From a checkpoint of a small transformer trained on Wikipedia.
Size: vocabulary 1778, 2.51M parameters.
Architecture: learned positions, biases.
Training: a variant of Adam for these matrices, 6824 steps.
Each number is 128 + 24 x the weight over its row's rms, rounded and kept within 0 to 255. Layers, rows and columns count from 0. Numbers have three digits each. The size before them is the row's rms in percent of the matrix's.

# up: layer 12 MLP up, 384x96, rms 0.133, rows 105-173, columns 0-95
# down: layer 12 MLP down (transposed), 384x96, rms 0.127, rows 105-173, columns 0-95
up105 107:137123114130116140076149171137116136140111130101054177159126129096142119103118126148146146108158131161125137139117118119111107160157097141119157114113121130159175129121074107137132128116140132128120116141160119114157146130132141152074092065105103116137145129160085128136128170120117182134
down105 092:133126113091097120124138099058094120103130147145116114148153111119152165140145196147127122141128149142099116094120133135099153144154126109124111134102132136154112126122181121114104142148168170156101083116137118097103145104125095135143115113113185124097133175142113122112148128139172155098
up106 101:160151131130085135162169101152111147161120137140134138134091136141152133153113091164140115127155118176145132097115099110094125106137155084131133130054077154133164124146080147081152137108105151110100158142144093121097117108144127156121114138121138127120113106127109130102142169128159147115
down106 083:137120157160096127137126110091120077153168147133102111121162139172147148139137094134122107112115129130121172110116112153154153155097120106099152137120138121125153072132098158179131144139189130137067091099096105148143113142124084170129137148152162107124120124129107116112114107125115122113
up107 099:080119113119143095098147140172105134151109113140136166148111113125102155126086146148149122161135133142101136126122137079131115128154098154111130177159119105136168153164175094113091142146132110139095115108126155134136100122184145149114119098140140120130127161081108122082099164125107164122
down107 095:152090101129135147129093142136105162109114107063122106111145123108111142130152085102130141092133156115153113137129130126135140091144185155124146070127134141150108137134138127135127142136156174140057096085165164139142142107115098117109147107125095152128146154174141139128155115142141135155
up108 090:097129100127098110111152095121102149127126090138083167111096126133148131154135151133171170084116171128115148149144114117144106146137095142098175109128086059131176137125149142094112098144128113141116147111149151098133101128134153120148092120126154141174143131105085141144157129140132110143
down108 082:109097131137124125130150104127163137146101099106119108155104151083147137075121155081163130105087120144113117173132100125162120096165081107132168115105141134097105123115135131154111122136158171136103159133117099122120162113130155111158142146118167148117133064115161170122161107131139125134
up109 072:105156114137113099132165164156111135131142156149086117129181125070116165125137134117198148131132128157129130159131092120098112169134135143058161129100115134143132106111150157114119100119126132129154098093141140155126105117181164127100075122140134119154129148093138137114128120133114138140
down109 069:126139136158127171148085104123185133124144133131094116118073134088144139151128149160116156150166079117133169135143154122147146113131138098147080098125151107096117135122103088174097131162109133142149111122124155093126139141107110118154118117154133150140123065128114161158140133103097121103
up110 081:107145111140103099111150172142113126129122144100131111170148120096119183117114125125141180139139132122094095093125075118080127140148139108132133138142113081132143124132072176102171140125127109125103128130161155128133093157147155113100117120135157104139129118096164138117152167178121162116
down110 080:122098138084143154101127122136098126127144140124100159091141084151165099136133100073112108157143101136123156159095166122131119151107131139144106120133138148116133116117160123178087106089129165153177166116112143123156106132140127166135113109146100152103117117169138119144099114085114165091
up111 096:122195138101081115120135114103114121136124136103155107145140119133179151067128165151168172115086117158116103074109144083097113131125125123120095140126129116151148165113151123126134136148107148123106126127154141112136130113148129140133130164102169079131121151096137147141101165120086128155
down111 099:125120125142095121105151124170199154117128174134116170089115135080118114166157152142114137151166112124126085144123174112147112157169113073090144083113124133137090131113116149125108122118130122149146112131137120137089141124106114137144129171121122128094113101141119143164130117111138074141
up112 107:128141111118112131144108166109103144159162143177120155167129168125121101091104104167141091149166120112143113082120158137082117117132151131142141094086102134145161127084120132110128080120136119117128171144123167133175135098147129138101143108076108137143103129168122101120151143130144144147
down112 111:124106076121081130122104129148147140138092121155132127104122161133168128139150148137156154095117176158146169107177107138147072156108130109129092161148143107095099132136098137111159126119095118127110147096104153087131112147096157156141120134168127168138125095119123092154150114139139109102
up113 131:079154140111136132105128129109096144163165094095144129117138166103137135114111086103099123137115142118104108107112089109134114130146146175119126141116125119165142135162159115125143121163147115149144153128142175104087098139168135139126124148098170142115107137121118145096081194165169147101
down113 172:124105173131110106132097125159120104104111109162136111120119106146098095106156162145137121116098134101102091112090115131091161136138187084124114134128139157111138127153147111175143123090132138114103206106128158168152088132140112122145167151108121129124149134134119140136124120154140089169
up114 097:106136143123163136133121164111112130172113126160109126160099176135160059135111100150110147102121131167136136127110119122172081138163158128096112135116135168154168158066172104116100086134149091127102127122114136108158113132141122140136136088098152138119107149131135138092130120121130118140
down114 086:144101171165091131079068117141162133159080190134115135155099100120092154124141108169147108138115139121143112136152131149169162146137124136128142146150107122112099119171079133138102103107148123102140148134127098079131133170106123119104127098149119096108128125109151152149119136150118126116
up115 102:172117114126152108130162144149111163162078144152090152133101152140154126147141131155138114133146153117140144101131088130153129144160162126134110144101129151148106097142116142111102086115095103113132145144133089075095119128170125148117110136126145107133082177080145150125128147151096114071
down115 093:110137124108116161167107110131153117132115147176132108141142145115120128132132135095107197119161075153150133139117143161127134143115137154126134118126129178091124109111139098109109122113104148144106172157085098069160121101133136140101111148125084148098139142157117083139089162119155122154
up116 104:140155137149150112132107101135117142109119107138125094141125147127167112112126124085107074137137169110140092107083153114156085124100203177110154108143130104139112158146161163110169069157079120138097146131126139134145149120142138112117149127098132120123111152110127130151129147149121120094
down116 098:132133152157113095146122103097096137119113114120114154110148120118126112131092112136147129141128108128120127173150130119094165147109089082190136122139095146092122095143096182080160154140117102109092138163130138159123121184156093121166163120118136137134145114160134085120109134159136149124
up117 094:166121182143116113124146159133111131087104155070137162100110097101124105144147124133128122124173135104115137103112116101127092148160166139126183156138139144145100119168101146139150136134140084120120122184118121138112103092144144132113095148111123111129117149162117138080132129139118158072
down117 086:147098142153106088124132131109126068111132153077124128130135176140158130155161096155125118127087128146104114171147166155136139134134105154107135094101103123123116092127129126109131152158134110141104113139120137064088142167104150133161123120108145105108177108152140170144150150112086135123
up118 118:145141128134079145134140129102103149086116119145114133137136159108136098092159115140119101171171119147128096106094122128103109159119160126130139138118091140145166118159113116122122105127142146123149202158174090080133115075148133176145088134100124137112137130142123150135113126165149128090
down118 112:147120148144135135129118114079123128147092131123159151136158118080133128144133135141125112153140135081125123077092146155134136193118117085100094111161138150176167098169114118140126110147142105124079091120148096114168129088130090141149164116165128099139123150104107105136122147117133138148
up119 103:080121124118096124107145120119116139146124114147148133125135130106151107107150091148146135138147122129123097099046109105144165086146137117100116114116134097152145188110133123142134131150103134142123154126168146086140110131140119134102155118083129095114114116126143140146132166142135225119
down119 106:122145102080152117142125078121164150131119143153118130144106127152186121141106100173092124166110137120116127110179136145147094114107126134074150145102165118141134129088130139106106142109122139120146136097117133064141161144117118171119120112135113151123133110148124169135106141106191120092
up120 093:133146132121115137150131117164126139133154115149087119139145126147180134117143094109134095136142151163149147125121103077139083086175155159114117148109135135142133137150116143091153100133122126136123120145164183101144100074122108113078136155095143129116134131171159154136064115105115106121
down120 086:092148122176119114154171136134184108128121136178112129130188126150083124106101115107089128105120148125131113112127102169114128174190126080119154126119119131168131096128101134121101170131107138122164123123127117110132133082114127098092143158156124138158119140152132119109102096128133144114
up121 101:131139092111144115105124100130107155145122098125126169131138141151180150117144168066174119115156163123161142125133125106151111171118116144107154116082088123148105149169149134151144113127116104145148128133149155137114081145110131125091070160105136095107141159108131128086103155124142124107
down121 095:180111134098129120119149095124119146128176140117164145175119149155110128088137124090108111148151137148128134151159152100144130101128138152135122145128126126148151112097139177146106144113122157095147075140118140158111108106125127133140112175092119092131119129115152127100113156070099058153
up122 114:157150128175157137115089145119110141154137138115109110111111159077174157108108118102165121117112087177141087113105153116127114164156129133119145134161129141134106153163105106091117103117152126077131139182132116117136117148143131140124118121085135151155121145129118167125114125122190089096
down122 114:130139107079137137132104169166106118072134122136142115107104103134122132162128125125147138101105105150150133127127107119136101157140179146128133134162161104159086137148129094119110138140103117132160139157150150129126138113107133188085157115122132180139091080177141124097134100122073138114
up123 110:087095146151130074142160138118104120184166127115108134149106135062137144123109140154189141097126152138124141134119139069114145112133122138146133137136124166133171121117111120106170109115117114145091159155103123103082140149119147188094164113119141110139120148111140148123139134118128148115
down123 103:140164095111135100189170078135125153134081101173141114157100155144113140182123138127129130114114121109103132152117149133131186147120136101168161113123156118105109090116098094067136127119117138125147146096114115155135145119154113127147101094123150116121115103143134143151096127149141140091
up124 095:110129089116122106106171156125124142110094155108137111180120113117175120122123129102151159118107118116153091134124129077135113101140107159088111139111153143146111132132150139128072153145085119125074113143172157119171142096141151116144086123134170120180128158148143133132142164132123111111
down124 087:133177125140122133152154129092138132082103152154114155108085170140127163114136141107120117085124111139131182122122128103105127121109166152093104132144138110064139114138103120151169131142101129135190113133105127128096116176130087139127109101104130126085167117110161133158120150145131154135
up125 104:133124110122073172060107162136117145124141139133087162120132170104152142121107146132171144147088127111113120124071118126135117137153150152129138125135125111126140163115076089113123107136081101065148186155128115141145107151151132161133116122129122109161106155139138121141128128126110154134
down125 101:087134111179148133180144146124147159149142130118105086140136119135118106082146109150101074127162154105153122151149162140099122123129120098120145129148112135141122124130093126179105117135171118150119136133101088111179139119139127112131107167143104151146089072110118105147128147081142094132
up126 124:130161147133135134060118101111100150147142120178122163123093177152129131162088095110144136131116127122168150150099119120141145121121159157100129080079120112169120142109174110119137103146116082110133137149108139107133123112106131113124104134107193119162098158110124142112128157130132108108
down126 189:099145121099125085135113122180185130160120090130131121165097162160086151118130179158124105106093108136162107142144126117117157124131133125100115166096096150134119154153097088160118128126079130146136162135104102125108134130147169134146110144111134154139116081114131170113123105118159108117
up127 131:114142114146131123124090128125114155152111154099144172190126131093116104111114100088131111137106138138128155092114152108097119139130100167137115163067134107136110148123137155111119141170122117077104127102131156077146146109168165135136107133140123120133131113125106206126144129161137126098
down127 167:110162109161089163097081155190150171135113133101145120155154127162091112127169131090158096125117119184144118082110146156108135146113109123091098136097109095133165163108138113130126118134117095140125096094114136135139122141108136141147160157102151118098118104147110146129111121140151115121
up128 117:133138172139144125120111141094108166144132129142112129128115115103120110149131050078131149146097186126154105104111120096151099155136123159154119130138163150130132126131121085099118105148125103152133155133121187102085129108147155122108096145131146133137085137125096149158078166146124140139
down128 120:166095132144152165119123133154088139146107101137080163104115131145148122134120123121133148163123101107111065124159149132146155090098188104089125119121146098110144116131172114114163176109101116140130106073107130155106116153159138107140120163133143104135112119142133144159099157143128104142
up129 088:126125106157112106141119097122102167150140162139151177108185173178155136143113083109125161159109167150115121140103125112141101136139163157108156128133092118160100130132111122125154135137133148083138111102144095132146126116139126137094132126076116118131107125131062112150134125111168143163
down129 089:135111097146137109107147137127148118103124166154131120139092094131108161122126145142089152157132185103085117117115149108133150157170119126134129121140127135114127159140109107119167114144129132109119126132061096122125147083128151127100189145117091122155138139161080085120112150133133092185
up130 115:115131154103098101087111103119107113178143121089146139117099106110118142111153147126101182130135138166170118110124157096133108155106135096122146069100091110156127133151145118131126148132130128151117156165126139114116138154182141150097120097132118126112129155085083147137139155164178157121
down130 122:158148174091122110145124173134109120163095119124130145096137109135133138153157112133160138126120121166122160139096088153109113124154141080157138128101119097137138149131140085151151103153133149160117132118079068103162182123104111126117143089099154124126106122173113109116100102133160139131
up131 094:148146148140126140074124136088107127128161148072109130173125109108125108121097140124131145166128158150113101139097125123120094140125125130160113089139135118124172146090124130155121160137099098138142179113162168133104139130104180166102124112109111114135163121139094161101130148137177089144
down131 089:084130149118109121159154151160138101122156098147145120121149147160109120091129121133137097132069147096156119113131109090143157074139128125128104140145131084095107144160142109106146128124151165075127110126135103176159135135169144124091115129132145169126145120079182129153107136112143125109
up132 105:098144123126106175132119136107115136121129115093103145151158143096145141117098116134145166120137151174139122047104139101144125124136176113099130148088120123149100166117130114161103104135120141131139177161095113146146150150138105091158094123119129098141086167093150114127121153173112126123
down132 118:135112127163161127119107110123106119140140134142110114133126095147122142173107132131147140118156163184141115105106123132115090112138119126112144069129101128140140130129175133130170090148119153163157102124123136101082100146148110142093109135110166120120148142178090080076121133090174156133
up133 091:085124105136087105150135149168133138117153147130125166169117119152141171130104113140112119152145143131146064124116122129074137161116118100121132129099127116178121114150144160145139123189079111146113123118156106092138167133115135152103139139102127109151122110110051147109111142110127129131
down133 090:092124120180119126151101118084228126148155123160117163134106139115123131165120125105131141077056173144116108129123122119158140133143166137099142182141114110157149131150138138159133117127114102122098123129135118130119115111133120138117093133100160133110112150133136117092140126131094145130
up134 111:139141099116159140139110153154109150113144095114099126166106127085178124134146131134130141120090113153173105107107107143083110210153160105137124131119107120133122145125163114101097146108152112126170161147158138107136093093138123124134114129141147095119111134135119192118090130167131115109
down134 118:148102143148126154168087105154079098093160160136106124080140158115157129118147098086114156128135119165114138147076119162149111116143117142146133096102125147114129146131141113143150133126096135132119107147124113142122134116119097156079096124106138173160150140128073083116134143180134152141
up135 113:136091164134176155140122097121099179124153150121108141165104121131132136119119114116199169112140171153124137104092130109168116107121116117095146079124119092132096130148135103114147076164129109135130140110118149112144122134155164113100132153109166087143116139093118145118132155121114145091
down135 114:075124100126077124139127131121146175119113140195141123117152133126083112136131143143110085099142173116106180133155103131185116135108113109077111136102116143119139154157124130132145081112161137153111152146150137125145109098087130104126129145139122166141125079143133120147150136124098141156
up136 120:088131146131120091076128182086114155117120092132151136153180143105129128130089127094106173150101153173125129105106111127113129167148100161120102158140111128148092145091151111121149104114138139130118137180120160115144135160111130144126124139099174103121102153116127153111146174130109146121
down136 117:165124161101145121122125124131126140075133115126149113128139097166106161111129120129131152123138150120092129163140130117144105089125134103177160122102128147136166130097139142076156122136167113090059139169158126122163166158111081119120105106125117100113124150122166103112098111163126115160
up137 110:099158130140127130142111128125090116122125136148086134116110095084149105111131146150118131126143096160118136106117137117106134169149132131143182115137117126132175140081164119101161128142124074134145113108141178110134135080159130175088128134165117145124097161100115141127118188163133131081
down137 112:140107181149116159135150132133112116112131135107116173147136161097091129142165127084147122153132116151099105140123136139143155121171126177115177138099108093142125137148120129179120084141095112156113135119139136171096106087121138130135079108125099130094104141142137115173104091135134098099
up138 070:123120143189128118141092102115091181155112140139130157128130164144143128125156170098083127104144119159131147145105122136133116126114145074148128124123134093149108106145091104142148163123162141142154137102139141118096163146132054136109117125155102184090136114137141142135131136140148146172
down138 091:136141106097153124118131149133202043130117143097143118106124154141119114108115135127119144121113127121119143108146141137110139129145146119103165117133121168079142151139147126153123113127127124130137101154116119140119105130137255122142120139130128104153132135126106131107113116110120134087
up139 076:130186075105145145124122158128112135105132137139122175156143135107122137135098126154103145175184124135124139145095114113097108092128106154099173121094106115143176126102128159098139121151134090114155131115091130115127119077165148125118142119112117141176148115094111142098169140120148105144
down139 079:151068181106117131130116129125173085165113109137117088157167174148121144127127127126138123111107120129118095157112179138137145190101125150140075132106130127108110129119129167143150141111147139160120119157097096131119129134126161149125105138144091163101079112150138101135116103112098139119
up140 117:109148144155144104127124120115103128128106149126125118137104122142161085135164112099151186125167157125139141151066067118102137154126158147125175114133101145149109110114164156160125121145121111126078137142123106073155115102110157154151117118120138128104120139141136149094152135187099110124
down140 125:137120081093163135112155082142132125166133110079130137144098155121121132103114112114130094113118140133157132142141133129139159137124115165103150103095094148149137170148158126109149143087122122168116141134168139080081124104146103158097153109124167103101162114139163185106130116104133146143
up141 085:111114109118135113132157126128104160122128122122157136165154094106125146111136108117218118138109156143135101109120128112164128124149149110061143166125131115123165112130159094095125100160128124126084113131146136118089114118100157120094173175153138139101104159131142126152099161121145166135
down141 083:156134109112128120132122164077171103139102137114124100091087103127143152119097116150166094121146103140137126176093133152142129092145149112181115146108108135108136165107146105138114164135117170124165132113139152156131143160162150103135115106121106145124135084073147130154127087129160142094
up142 084:097137129188087125139157116195135158120155171127092161131102205146125086155120131142088131122118125146087130138137131114116117141109144116091121123138145134140110142102139136107089138150094134120123132139148118123117102095126123116137098105099168107178108144127147138098078142134136107112
down142 080:120118132085125105105139138059116137170129077128149128133188114148117141119124105132098158117108156122141140148155124101102159115143092141110138158137146162149128115142113101139110162088139111126109151071114167135139086126135153131089123128129098166134096093109154130141179145125139159121
up143 098:101126133096079114110122144130118136172109105115111196143108178103137131142106164092112121138133163143160101141096073120108118186117163084130129081116113164151123116116117128156136132124122130110156142159142093084123139138103126142132121104159151097097103136128128135121101121150144163120
down143 087:140158129111124122107147103150125118175152112114149141120129141136206119173090174123158092124107151102097139160107118106105139122125105133125121135113141091137150137131155123132126116118102138151167142143119140095068132125118136129140162137127114098078091117118098173085162118143115180134
up144 106:126129117183161110142124132097103154098130102144092116170091145125120135136111111115178135163092168156149115133116124127140112137204145127124110108165141147130117143136175094099087137152123129110104146129158121114126102135100153139116133142108183104119107170102139150136105096150152111099
down144 108:149130139129096090102077147161154156150111105157135077136127128146121160130146117137112099136139115081110087141108131143137138135135137125111081109102123113120145112149111168144119169170150108163153112183107100082121133126164172097137135150098093128131108138142148138148097121094141126169
up145 084:088120113130119119130115115148110123158090118140161123129110159094162159146123084117141107136087123106116107073107113122122097177156149119133141160162154170157135110109128128093105153136126143090115125130171101154110157132140136153116098121123169132161154147110085169124095137151171101105
down145 078:154084172103148173135104087158150125152120144134105108102149081131147144102080100125121091128072119149136151111149150129137145161123120153123116137102159137148127130128101128139110128095155120133146136124109145050107098149101143125126163143107126110111130122131134136138124128141145186189
up146 104:134134093108111133113133134136120125184065086124148138111122118102170087135087123109142155152138135167174117124121145105128090172119138130123144068090117102144139132137113094127110131136109099127100134127125148126172139155181119154167094129128116134125147179139133140121086145131158103144
down146 100:091099166129153123107180139160119148072141134119125094102138109145164092103124156095139109175108111127113145138121101139130156114108162115109145146101125137148155157153145105111133139121127139119130156109172136152089112167134122114129138182086134160137110088069123121111092117124113142157
up147 099:104145127113084135138174141098097175076182119087145131110180130110152118155132103128128124100134150136124149121120123106156112114152173176106110145092108151127140154152097153080148104086140141136095140142143130135125128099105147143116108112131160131117114169094132166108130119138165118110
down147 095:150160158114102120152142109104143101144112142140101130093173104127130093131147073077173090102179126156111112095090108127133114149133140076134125098122130128165116116135164120142133136173136148145164071130108125108107136106125145140139116118113137138099151181142120121138142150148116144169
up148 075:086152148153098084145137142145124113128116142098143172132083137150119101105122120146124189121141172148131101121115127102140119090163097123111148129133155127156142088142139124139102124154119162134091134125129150094096102138094182121107154159101092121160163107117090127088141132109166144130
down148 082:132107118134120155093106153139142156144122093117069108128157125155125142176145110137148117111107083143140119120106154103114116160100166146170093115113091164112140144125111126107146110146146104135178175156121116100121133075154087134123129100118176175095121124110162121159122147129114126131
up149 094:137139166151105129116114133114118136148090151107087134121110138146124141157116125108106156151088116148147132149092159079129107138196140124165122135127090136144152113129117123108088155095136080137103147145154135101091153098135141133121063121126160110148138182106150171105139128160125108133
down149 094:143084120109139161148161154128154122152088125123133135146120163117103158095095109110102090140180141129147129166126123109102136128090125100153112095124108150126108105150130165104164199184127152126130103133148143132152117117141145098148135125139105134127108163087152101163132112080114111114
up150 100:124131081095136106124123157138122146149142158130170178101124144142143136167122144117091107157141138121118125144138124087113117130134191148098127092126144123136125149125130114149142111131107154138097163145117136082125098129087137119155110102090163102156117144092053157108114150121174103135
down150 095:107141131122117148133165098141176167126130115150141102127096110101089137078163136149103170114138163110105117103128125154081110159165084128122133125094105132072142118104123119140138124124157167098185119112155113136118144134122128140124158104139067153105136142144132122147154145158123095113
up151 107:098146130166134118097143158143105142110121107144162136142094110138139113109099101154157121166145111158146113133096099135169137103175127122128116134092069120130097143098138098129171116130116104144087161150100160105162104129125133111132145143144141114188079090104091138125146130138122160148
down151 105:127136142111111127134099158147136107106174117106110133088138127154090145137134158151126136125106112161114178113125169136086092193155116090128118105104150111139110127118145193143132126093130096148136108108135127124139124143114172126144136146154101094102105166125168148116103115065139132113
up152 114:112140118089117124151143155112100106144119142089098111138159118101108096149102120155140109113157115106134163086135133128104129105166124137134191142147155129192109143123147127135174102174091101124144143156108139116131085117131149134148110165090134097134117148115138176126117142154117156079
down152 124:137122106135112116150106167126059143094130138090132155129127124130145111115123139139118128109117135130143118132054149104126166107146185127156103155097115102131144155075147132151064150105147148159089141122142133132122170122111085160141123146159105146124163103126143160111136117115129131150
up153 108:139117094106107100152134096135107125115112135137112153157100111080152125132131080137135130125171155114114123121133080105117134091141126187141110119132116145146206139127125112137126149153112135161090181162153110111104094128130144152151115105102151141101151162079149144145118150122161143106
down153 108:124130125139135104108121082129165162179084084163120115129191109102110108138121145151133118122085144083132113115144122110101153107119097136193107123186140108095176135129124119110135138146128116123163165134114126141088122112140126139127145147159106144119128174132127113108152102113096154131
up154 109:160148109141121085099117151116101134127147131084156123109158111117161104130144153143140143146145147116191121098096128117081128148107142106085122094148156127128139143104113158150078088109138137142124160114139180094130163111139134134124137098123128107118126147102108179134117155186153156106
down154 107:127117093120129112174130125157147129110171090100157114151158055108096159136130115099156116158114138168123134123153108139120138116148201120143140146133105154168144116124126145143132165097107138106125137119128113149108122082122154112109137144132073114160123124097115162109102112147128082143
up155 103:133142150138162114116151121114106153104181138100111114131186158129090090127137134120111126151131108102110124122065118136085126142144149178106106133108105097148149134094123131144172114137124073144154132154131146151124107114155151123104121134068173119126083149155149105109116151145145145140
down155 108:104130146113081167116106118162112119114092147137142109120096120143146118141160116163138121165156109125142122090124052165133134169148105111092134122128133149116125145173118117144114157129110112100117094109076147146150105124106149139147141177131093111128132156112115156154098100186126151135
up156 091:109186089103138116130143168137146126134150177143122137136095151087100108096123093112131116170103129124116102107124121106142081156145119120089144119114133091104135105098133141150140124136091132135131114168133120135119138098116144195134127134145179083163123159130077135109131166128161134129
down156 096:123220098106132113135132152129217140115122161129142136141084133102105114110118101127136122169135133134117105092103120122132120150134135122085153113107135093089142121124139130142122142140084148128147127174133137133100169126126103146136117128137137090182116140119078141099120147110135124106
up157 105:106124132138096119111135141137123160156147086136127102130119132133191106112138146111120124156104114146080127097141138155133108134142136158072121102138103118154139183144169087116112112127118122166149124181081136129143118092087155111092110173114127113087117171115092148122152120147129134117
down157 104:145115130138139144197131082156090129143120089124104156136163134164132098118157104110141147138141093136122099151145151141148143096136149135135094097146069150111110129140138117091174086116125124116092148132167111117163150143159136116126124173113115101098157155141129141091141155129094100120
up158 103:126137159165159162115137100100115136110130159063114117127167201128144100141114113125147134132112120142104129124105076114118136114149106115129146110114129137148151119108130145147153152155083135124127123155152110069143127129132126119163085148045156093150123134139131144153101148120135119108
down158 096:146132081125148140086099088130113128132164114138127172153108113156095139106136097136106102072167168129122175128154103159088153107101133144150140130155139120087170130110152114123117160102106136126132092087130147130104107131124160099126146114151104142140168113152136130097133148134105180128
up159 102:147111157152089119117175135133121155102158109093131145124116160129114117141163174107114106156124146124162123142064095101128136150133157141154144148149094128150131116145105122121131085090098082153124154159161129076116165110130122137112139126128119073128112128148123153103091136143093090112
down159 104:157121133107154161121150085144172105128126130124134188184140106119089136113147151148140150158152125134152181115106162122097084119136147118144147121153079116123154145106134113135130104082103136158132122131165130090112128145121134129112118143150112098142082078110133102131102110138114156085
up160 117:091116136124101124130118126128096151145130142156150147155168137089107125154122089160120135127117106148125111120109135093110145152134144120132128122108122155146120141125129099138120159094142118110079134118133115146122123147154135163151079074123199137127151161077088134078106185142173114108
down160 120:152108135115128153100119115124115124119103137097081117119159122157117096119113104183121097116148134116120091098136109120179133167124123116143092158126167109145142156124126148147163142146162171100108089160141148117092128121127105166087125104142174128183133130135121116078123131082136144150
up161 103:099134126181102112101126122124122142125165165134124116146117190133148135132138070138153108145125110127113109142088089127127123131166168127109123135116151160137089176112101093145112122128104116089116109147117149095125125155093123130086113132129137130131095137135156171152154104146147200149
down161 095:119073143092112137084124162132134137144120188123191107149133103161126128158151134087159122157134096163125152124135122163134163077133099140119143117130107108157106153139096098132117122143133141113133077132133119129125136116123100134140144093178148102132173130135148085120087140132130100105
up162 077:118146116120086169151158136150134122104129110074138135168115145132150113124103125104123182136143105128114102069144151134086103124166100112105114105129137101148142137141117134078127152184109129182152154141170155103150149179122137116131102114104112112109121159128114125125101145093129136106
down162 073:125084128125165136133163106112083104166132117148111098087136138166135154105132109142137100100126154068127160191132129132138176134113118131157141147133134129116129128151127136137149112121157118071122133107095119147105102092114119128114153166147148116116152094135130095111131094111151113196
up163 120:098151138157146134069118110121106128130132120145133144148106126131129096115154132126119137189107091094123092157095107089155126128148157110148124118100099105166156183084134091113097112170128124121141150148178157081127118144134127120135129111124149106113128184123129142132130133165172109112
down163 115:120094134106092084134143170095159141149096136140126126135140109143086161165096158103149107119094116142126158149113131118100159105126154132169127114156177104150128157132129134100122152140186124146109079097107100123173150101096129108151120126102125137148083168115128146108124145131156109118
up164 097:144163150154158142172140130100089163166155163109154125111172109129157148122133058147161109130122122159126120120118106116125120129111184116102100125120116105140114135162113092132140139115141139105090132152122119157103094145120148125105140081064141104093144147121118164111127118118166126142
down164 090:119134138145083167087089127131175140151119118103120116117123106163110141107140100165140131105134131128120082113158071115135139136150135081118109111153180145131137146127174142119139159170147160134105069127174125154115107110105138063140143124126140144137120150150134114144111104107133133157
up165 100:102140148150101099137126187157117132107118115089136155118135139119181135131086097089130144141120123135115159114123098143113140147147124123115106075098121126170105104159144095150152119163118154112098138153072100104094155161133122127138137113100185136160167122100095143112108142113127140147
down165 098:145139103110161177084090077130172148138125129127128123162100126116136139135131104148157118135112097116108122117155130119099122147128182143127126131139128109115130052176104101114126139135127125170082163117148136119091154148114147126091120124158177156110112142153099150113110138138101159101
up166 098:157123144158143138112151110091111134168116175092169137080148159083174142125143092121104148120100138115105169105133110110115124118132153120088109158115110102145132145094153137142142127132122128106113124190146138136101128137164134119149082137054146132135131121130102158103138162136156121119
down166 093:109133124132104167106137121172121160161169098134122130167103085122103096117153151138109131125110137125118144123148123160138137140117094115185156082127140066101129128160143107115107125094112145098104147098093132088151136184134110119151111137117103120136105150100140171111134159128115156166
up167 114:115158146156126135108110154136106144140154133150140126164135118136109088105130066135127132126127154132094102092132123085110137113109126144125147103142159165127153132145113138108159069164109157103071166139131156138104116128149139157121173095094143099107112155136154116106116189121127169114
down167 133:135116133144139121109078101125128135153079131133145116124135142133109105126149129101119152087156130134109162189113138124148138142178159114088099066137129153130098115168100079134145130104121157148097100151115163141095154105148132130105111133125148136148118175125136058130130134144152120152
up168 076:159148102152112117093088103150130140093097140128130144138086161102138105157115106099090102146153123127145144160122140120138114151107114123102132107080122112146144130119140083160101164155130098145191127152131142155129161121117141099151107112109151081177116152150103115113074133131146123096
down168 081:103106171106139127142129146104100112166130113090122113102203106149137138120167147137142158110109111123096111146154129107107131115146133116145124135162136180121128124134133123090145115073161108133101144106122163113129084132125176133117148122094092130079112101090148123145175147132148166138
up169 091:113160095142118111151158145128108165109132116097130147101083135113129123138118120163121139143098101098137112137115146100123135084146160145089104145103160126125126192106145108142146114126141125088113150140193154127179128072140145104123098111132117107198128138165102133152126139139123114136
down169 090:155111140145116118119120158123174150126141131104114125150138153154155118103134135168171098212096116137136132148139116127107125133099125146144130097122091123111124108128133133147163115141142094134136142121102110147084092123128112157121109125065138153114175139053142143119079133087126130119
up170 090:155116118129144124156166126129114129145134146104105100160140162134132073126143124122126107143165169151175091082112140135123111125106142107151154111155107113127148115150126136108135100130127124175102131147185143115148145104159113120097172110096090099157113114155101125055105139145152124098
down170 090:116150119168159139099109103127082155089138116149124144108107114112107144130135101144124123096099164148162135157121108125158086124144137173152114165118152092154150091172088111115077144091103157107147107105154129148107129158123130112116133122132138158097139096151122128096155153130129144186
up171 095:086113129161157110129158174124123148138156102145114107099143150120125130078120142111114111153093150136105119132077111122089110180137166161142120159138108165128105110158146127128148088105097120117164157152117142120105107148090119130115128113126164092111081136157172160096111137142128098129
down171 091:098111140141120166114102176119114141144137133135139121130154100114130150144134164131113114143144137089110150141163109115156113087083100085157136128119133108120119111148144143134119148099184083139167086131105159116145119119071149098160165157126119138129103161102118159128124077105145101165
up172 107:094114109169101155102122103099100153095165146079140112136154110112154132122123102160118110134144117185138129100096110111164149141148174144099122103119129117139145124113134147143157111124102153160091121136137170103096093166112143161112107109120135122137097132119099132146153193162155144129
down172 113:085154122159112163148150145100092100114131130116134124114129126136147169171134118086093106130113144146148116128138110134126141100087134116083142131104116091162123150111134156167137133122143120147139090157140128094143117102163132127113122141155116166117148184108087190092137081095125155109
up173 102:107125161159075170128140165135110155119128140114098148109151109063113120104131097135124148094084124146098108112129142135146141145134132133128112168141101108133145152132123119106114116080131155152137176153123139108089109121160142145127118151113129143133098119151110101130093178182172138082
down173 095:131101116114129141188107130123150137126134133162079146095133115139141150084115098147153106130151096163151142155140096117120186101108093164135139109185141109109143132144100131126124139162115124164152164123113157122133148125144087124106114087121146128123144088110160168116117117102134069123